Part of a small language model's weights.
Training: a variant of Adam for these matrices, 9748 steps.
Each number is 128 + 24 x the weight over its row's rms, rounded and kept within 0 to 255. Layers, rows and columns count from 0. The size above them is the row's rms in percent of the matrix's.

# layer 9 attention query, 192x192, rms 0.0712, rows 0-16, columns 96-191
size [ 94  93  78  93  96  81 107  96  99  95  87  98  89  89  99  92 108]
[[132 164 149 138  94 181 169 150 125 162 107 146 108 150 157 113 130 124 105  94 158  84 105 108  81 135 178 155 167 123 117 149 101 133 162 123 130 130 146  90 113 131 120 122 111 149 117 132 131 161 120 122 132 109 111 139  68 133 143 164 141 132 159 139 165 126 123 119 126 141 162 160 152 102 174 124 135 142 122 167 102 143 180 155 138 129 105 144 127 161 147 153 126 129 120 119]
 [141 141 108 121  95 165 134 124 109 126  82 155 136 126 177 103 129 127 154 136 116 103 145 107 115 105 124 121 115 140  92 142  94 104  96 106 110 116  85 140 117 126  78  93 155 110 123 148 116 172 103 143 155 148  82 118 112 137 159 112 122 120 132 195 148 102 154 146 159 172 121 171 137 137 112 150 105 141  94 111 140 111 122 140 121 127 126 126 140 118 114 140 149 150 137 122]
 [138 123 127 157  90 149 128 134 110 103 151  95 114 150  81  87 143  75 131 122 117 101 131 109 167 120 132 166 122 158 136 139 144 122 126 113 144 125 116 163 106 160  92 116 163  79  89 151 117 124 122 175 131 145  85 138 169 130 131  95 117 164 117 128 127 113 127 191 184 120 116 125 163 149 126 133 155 100 110 128 136 102 159 109 117 133  96 148 139 175  97 137 153 139 145 127]
 [165 121  91 132 119 137 125 120 103 136 109 161 168 109 104 105 112 137  88 161 118 107  77 150 165 111 135 115  95 117 130  62 170 114 146  96 128 155 130 102 168 117 137 119 140 144 125 105 142 103 155 129  97 111 151 108 128  64 122 143 117  80 117 129 153 118 168  94 120  84 143 118 142  78 116 120 130 154 145 104 111 147 127 144 120 143 139 141 119 105 125  69 117 139 114 162]
 [139 154 191 102 104 145  93 150 110 117 110 116 171 116 146  92 121 125  90 141 156 171  93  74 139 145  99 120 132 115 121 118  98 119 128 145 151 140 140 105 119 140 139  91 150  99 116 154 143 114 168  92 128 187 140 103 113 152 121 164 110 131  90 139 147 129 104 120 135 122 133 127  99 144 137 154 115 139 129 142 142 151 148 170 125 147 104  92 150 128 114 161 129 155 133 136]
 [149  95 144 162  98 139 116 123 148 155  83 153 104 185 147 157 144 168 132 107 121 105 124 145 142 106 153  99 151 126 103 123 114 106 106 130 104 123 171 125 109 133  95 160 105 139  99 130 140 121  95 125 130 140 142 112 117 118 121 149 125 168 190 122 123 155  62 125 129 140 127 118 139  80 112  63 112 174 114 125  98  58 158 102 145 140  98 158 128 119 179 131 123  92 146 144]
 [142 121 130 134  97 115 115 164 123  98 138 130 135 122 127 100 124 120 125 165 102 151 123  95 180 127 154 103 130  97 142 107 142 117 144 116 155 155 188 130 113 142 119  85 119 115  92 121 156 123 114 112 139 117 145 149 107 122  74 122 170 135 119 146 106 127 122 143 161 133 158 125 123 100 173  68 167 129 135 122 137 122 140 152 137 154 133  99  99 140  95 132 158 145 170 138]
 [150 103 140 115 117 100  85 159 140 114 150 163 142  78  93 144 116 146  93 107 149 153  99 152 118 110 113 108 108 103 149 130 128 148 153 146 128 135 154  95 158 132 151  91 152 102 105 113 123 113 157 123 126 147 151 119 151 117  96 112  52  90 117  89 118 126 152 118  93 132 162 114 143 161 141 118 146 128 133 164 107 174 167 125 130 149 137  91  99  93 134  94 144 141 133 183]
 [147  98 171 149 145 158 115 118 105  83  97 162  99 136 153 110 130 121  84  82 128 130 148 112 148 142 106 109 139  97  97 155  95 114  79 140 130 143 163 123 109 107 105 124 144 130 140  87 180 124 164 145 104 130 124 142 154  96 138 122 121 146 158  87 144 133 154 167 109 129 130 128 138 116 134 127 122 160 156 123 121 144 165 118 105 145 138  94  88 137 153 149 119 170 152 137]
 [120 100  80 110 128  81 176 152 123 122 128 138 115 125 121 134 121 152 156 139 106 159 103 104 151 142 122 156 136 114 135 129 145 102 174 110 108 156 101 135 134 131 149 174 109 110 138 107 117  94 108 118 115 183 134 130 112 120  94 106  89  94  85 151 112 117 126 123  85 110 162 102 115 143 136 168 101 134 118 189  99 157 126 184  82 108 151 100  89 156 116 137 125 149 134 155]
 [148  70 143 191  88 111  80 115 119 144 148 139 109 113 116 139 133 101 137 130 151 140 172 116 113 126 134 136 146 122 136 116 103 145 117 139 151 122 181 108 130 167 125 112 105  83 106 157  98  91 130 117 143 128 143 138 171 140 104  83 111  82 115 125 121 135 154 146 156 122 125 120 141 169 119 133 151  87 132 156 157 119 164  86 147 111 142 111 129 124 111 113 144 126 125 168]
 [147 154 103 134 174 130 127 118 130 145 129 106 125 114 145 129 126 110 140 124 125  77 118 158 158 154 139 121 103 104 159 107 154 150 138 151 156 150 136  94 111 114 132 129 138 157 138  60 123 128 148 122 166  87 158 107 140 110 124 104 119 104 120 141 138 122 130 112 102  79 126 107 126  71 172 118 160 142 159  97  84 154 137 173 151 134 128  88 122 104 172  76 119 153 144 122]
 [113 102  87  93 129  93 133 148 119 121 152 139 129 118 106 166 130 130 148 105  73 132 152 129 133 106 143 127 137 148 135 118 135 147 139 135 127 147  94 119 126 140 122 156 116 150 111  88 129 134 118 138 132 101 108 106 169 139 112 118 117 128 175  83 132 160 109 103 130 112 122  81 204 145 148 140 153 114 115 108 110 152 138 112  71 154 128 118 117 129 129 144 154 111 137 142]
 [130 166 155 144 170 123 124 144 160 157 112 137 185 104 147 126 118 106 118 134 142  88  87 155  90 161 116 129 102 127 167 113 112 107 114 128 135 124 144 109 134 126 151 121 101 165 139  96 110 151 163 128 117 118 164 139 110 147 151 179 134 162  91 146 171 133 113  75 109 108 113 130  91  98 145 116 101 155 140 146 109 131 114 133 170 149 161  99 144 118 118 158  66 121 106  92]
 [152 136 188 115 143 150 114 147 152 109 115 110 121 122 114 120 148 165 114 118 126 171 118 125 165  85 122 131 109 104 147 142 106 117 108 122 101 146 153 123 146  85 113 114 122 123 108 114 138 116 121 113  94 166 164 175 119 119  88 140 129 122 145 101 124 102 101 120 166 148 130 129 140 100 150 102 106 156 128 121 144 119 134 120 121 150  88 133 140 155 145 152 142 155 158 130]
 [118 152 108  95 180 182 119 146 152 106 121  94  99 110 138 119 144 153 100 108 140 134 133 140 140 153  95 153  78 119 112 136 138 117 147 144 124 146 152 154 138 121  98 102 114 178 141 129 119 106 138 101 155 168 173 138 138 163 136 118 138 146 124 137  98 136 115 141 102 109 121 134 119 112 121 184 136 132 144 135 106 104 123 163 146 107 101 128 107 122 163  94 145 141 129 107]
 [121 156 135  92 114 143 101  98 129 119  65 110  82 155 110  85 171 145 160  94 138 127 118 145 161  95 113 122  90 135 111 179 172 163 110 130 118 116 152 161 119 131 120 146 128 126 122 153 172 138 112 119 117 157 135 151 144 113 122 107 141  80 141 128 138 157 133  83 127 136 130 128 134 123 113 133 146 156 118 130  84  89 130 118 148 127 134 130 121 102 176 115 124 143 128 150]]
# layer 9 attention key, 192x192, rms 0.0683, rows 0-15, columns 96-191
size [ 93  91  82  93  90  81 106  94 100  92  87 100  86  88  96  93]
[[145 127  82 120 126 214 140 144 120 168 134  95 105 160 116 142 160 113 134  99 115 118 107 132  96 123 164 121  96 127 128 132 136 101 123 175 163 167 106 120 166 159 109 118 172 139 134 116 118 108 123 143  97 162 104 135  91 120 179 105 131 138 133 150  80 167 135 112 155 123 121 131 128 128 155 140 161  67 110 137 102 132 125 126 113 135 148 129 138 116 128 137 159 123 139 110]
 [116 111 103 121  80 121 139 119 135 122 101 154 126 126 122 141 146 170  86  96 114 118 151 118 179 130 153  52 128 131 104  97 143 135 115  97 120 158 127  88 162 107 141 156 124 114 156 131 136 145 141 141 117 150  77 128 109 126 114 121 161 126 121 120 159 136 114 158 191 132 183  81  87 157 120 145 128 162 113 120 128  99 117 134 110  98 119 126 155 113 121 172  85 116 154 127]
 [150 190 129 144 128 144 136 135 104 133 111  86 101 105 112 135 168  85 153 127 131 102 182 148 126  99 101 144 119 143 154 121 139 122 107 110 138 157 165 104 191 154 113 127 145 115 161  98 135 116 125 136 116 115 137  90 180 135 148 164 128  81 122 147 128 148 106 139 128 153 140 110 127  91 136 152 141 160  94 108  93 120 107 146  85  89  95 143 142 177 106 125 162 123 147 182]
 [152 154 129 123 145 140 136 103  75 109 169  74 108 138 179 118 133 142 146 144 165 146 146 142 129 119 108 138 131 126 143 119 120 120 109 132 129 132 157 115 107  99 118 160 142 167 122 153  99 104 138  67 180 144 124  96 136 138 123 111 102 162 154 149 120 116  79 134 142 128 154 127 112 164 128 139 135 160 138 131 128 136 153 115 138 155 143 117  88 107 130 149 104 177  90 150]
 [124 141 130 129 132 126 140  84 161 122 140 112 167  73 110 107 124 123 110 127  96 104  92 107 152 130 104 134 138 130 140 104 144 126 118 121 141 144 138  99 105 134 110  90 160  80 199 144 145 122 146 109 138 129 172  84 121  85 130 165 126 135 152 104 120 182 140 144 143  87 137 122 161 116 116 103 131 142  54  80 149 124 118 113 142 163 117 149 189 127  83 145 115 129 130 141]
 [142  85  92 141 119 136 118 122 133 146 133 163 110 118 116 126 117 171 142  94  98 151 136  85 124 149 140 118 136 100 121 136 147 159 146 107 110 169 126 141 150 164  84 175 127 162 100 170 135 108 121 118 112 116  81 143 103 121  94 104 164 125 139 128 109 145 124 129 178 122 124 138 142  95 126 122 133 110 173 132 116 147 143 123 138 104 143 156 113 128 130 149 150 141 177 153]
 [150 111 132 164 144 168 162 131 141 126 151 123 117 109 115 141 183 114 124 138 111 131 149 140 127 111 102 144 120 134 143 158 175 138 119 114 143 157 164  73 143 150  84 117 151 114 134 170 123 110  89 102 151 106 162 118 134  75 100 184 124  89 126 118  88 179 161 141 158 107 100 117 150 102 127 137 134 137  98 114 126 115 104 132 127 141 129 145 131 121  87 165 156 158 130 179]
 [148 141 140 158 121 103 132 136 132 101 152 131 149 134 131 117  91 124  92 125 117 146 104 142 125 141  89 167 136 121 110 135 115 143 143 115  94  90 168 144 117 118  86  93 121 123 152 109 129  96 156 115 164 140 175  88 127 103 122  94  67 121 133 103 100 160 140 119  95 107 129 131 112 123 117 114 163 133  87 180 128 107 149  94 131 141 132 136 128  91 141 185 118 136  98 165]
 [152 130 119 143 144 152 133 112 143 136 104 137 117 157 114 127 143 147 117  71  94 159 137 140 154 102  70 126 131 151 166 181 127 126 118 142 121 135 113 126 122 122 105 127 162 143 152 120 124 126 112 159 114 136 129 128 118  94 102 156  99 146 153 147 144 152  78 163 130 146 107 138 135 118 144  96 124 128  64  98  73 145 217 148 117 157 127 134 143 147 164 127 137 157  99 145]
 [146 133  90 120  68  93  87 141  97 106 127 191 134  94 170 129  90 161  85 150 136 163  81 133 140 145 142 149 149  91 111 140 128 156  96 149 134 113 124 167 129 136 116 117 118 131  94 139 130 117 171 135 132 160 148 142 122  89 125 112 119 121  85 125  99 124 149  95  82 114 108 166 164 130 122 125 162  96 155 136 122 138 140 110 117 156 147 136 102  97 126 151 124  91 154 142]
 [123 148 126 159 118 143 130 136 154 109 142 124 143  93  74 145 141 105 115 138 122 110 164 133 120 110  78 137 102 152 121 162 120 115 119 100 115 163 159 117 166 159  97  88 119 105 156  99 126 117 104 134 158 110 188  90 146 130 142 139  86  62 133  89 135 157 135 109 143 134 132 116 128 129 103 139 170 136 110 115 117 118 144  99 145  69 127 149 155 141 121 112 157 114 125 162]
 [119 137 144 130 165 158 106 190 128 140 165  78 133 159 119 118 109 152 144 163 125 116 146 132 146 107 146 113  90 113 128  58 147  89 144 154 120 115 130 145  75  92 141 146 124 121 129 147 116 115  74 145 124  89 143 114 100 132 119 118 100 156 115 126 165 152 108 166 159 136 130 154 130 137 152  97 114 135 135 141 108 137 150 129 117 146  97 108 134 129 121  79 112 152  72  82]
 [108 114 106 151 166 106  94 153 125 130 120 121 128 149 100 135  66 137 116 194 139 123 148  87 119 137 113 162 114 154 109 141 154 148 160 125 123 114 162 131 129 116 129 124 133 160 104  66 142 116 130 144  99 132 112 143 140 143 142 135 144 103 124 100 164 185 115 147 120 135  90  89 141 102  96 141 104 107 171 148 101  80 137  98 125 144 121 110  98 151 190 121 169 105 118 126]
 [115 155 154 107 175 146 158 135 116 162 170 126 148 161 152 147 116 113 143  98 130  89 109 133 114 103 134 122  96 123 140  92  81  83 136 206 145 112  85 128 101 126 173 129 146 118 139 137 125 160 141 116 111 118 184  97 132 159 149 134 107 185 127 155 151 132 123 135 133 126 132 133 117 161 154 131 120 123 123 145 175 139 129 179 129 139 130  98 135 117 119 110  77 156  92  82]
 [135 107 117 129  92 102 135 125 165  92 122 210 135 112 161 116 145 133 131 130 115 154 117 101 153 140 125 113 144 107 142 155 126 151  92 134 111 137 112 153 144 103 132 138 101 127 100 146 128 103 151 111 134 144 135 132  91 111  85  90 126 146 151 144 130 152 150 145 156 112 135 133 124  83  95  94 126 102 118 116  88 128 163 126 155 128 143 167 100 111 164 178 146 160 187 134]
 [ 78 101 140 127 143 121  93 154 119 107 141 132 102  99 139 112 107 149  89  87 148 119 102 141  95 122 173 130 143 116 130 126 131 173 146 142 143 114 128 130 106 129 145 121  71 117 133 147 113 116 133 153 126 148 117 121  93 138 111 109 150 139  86 147 143 103 194 137 100 131 147 172 111 108 128  97 135 145 177 147 124 138 137 152 141 134 113 125 103 112 120 140  94 141 164 116]]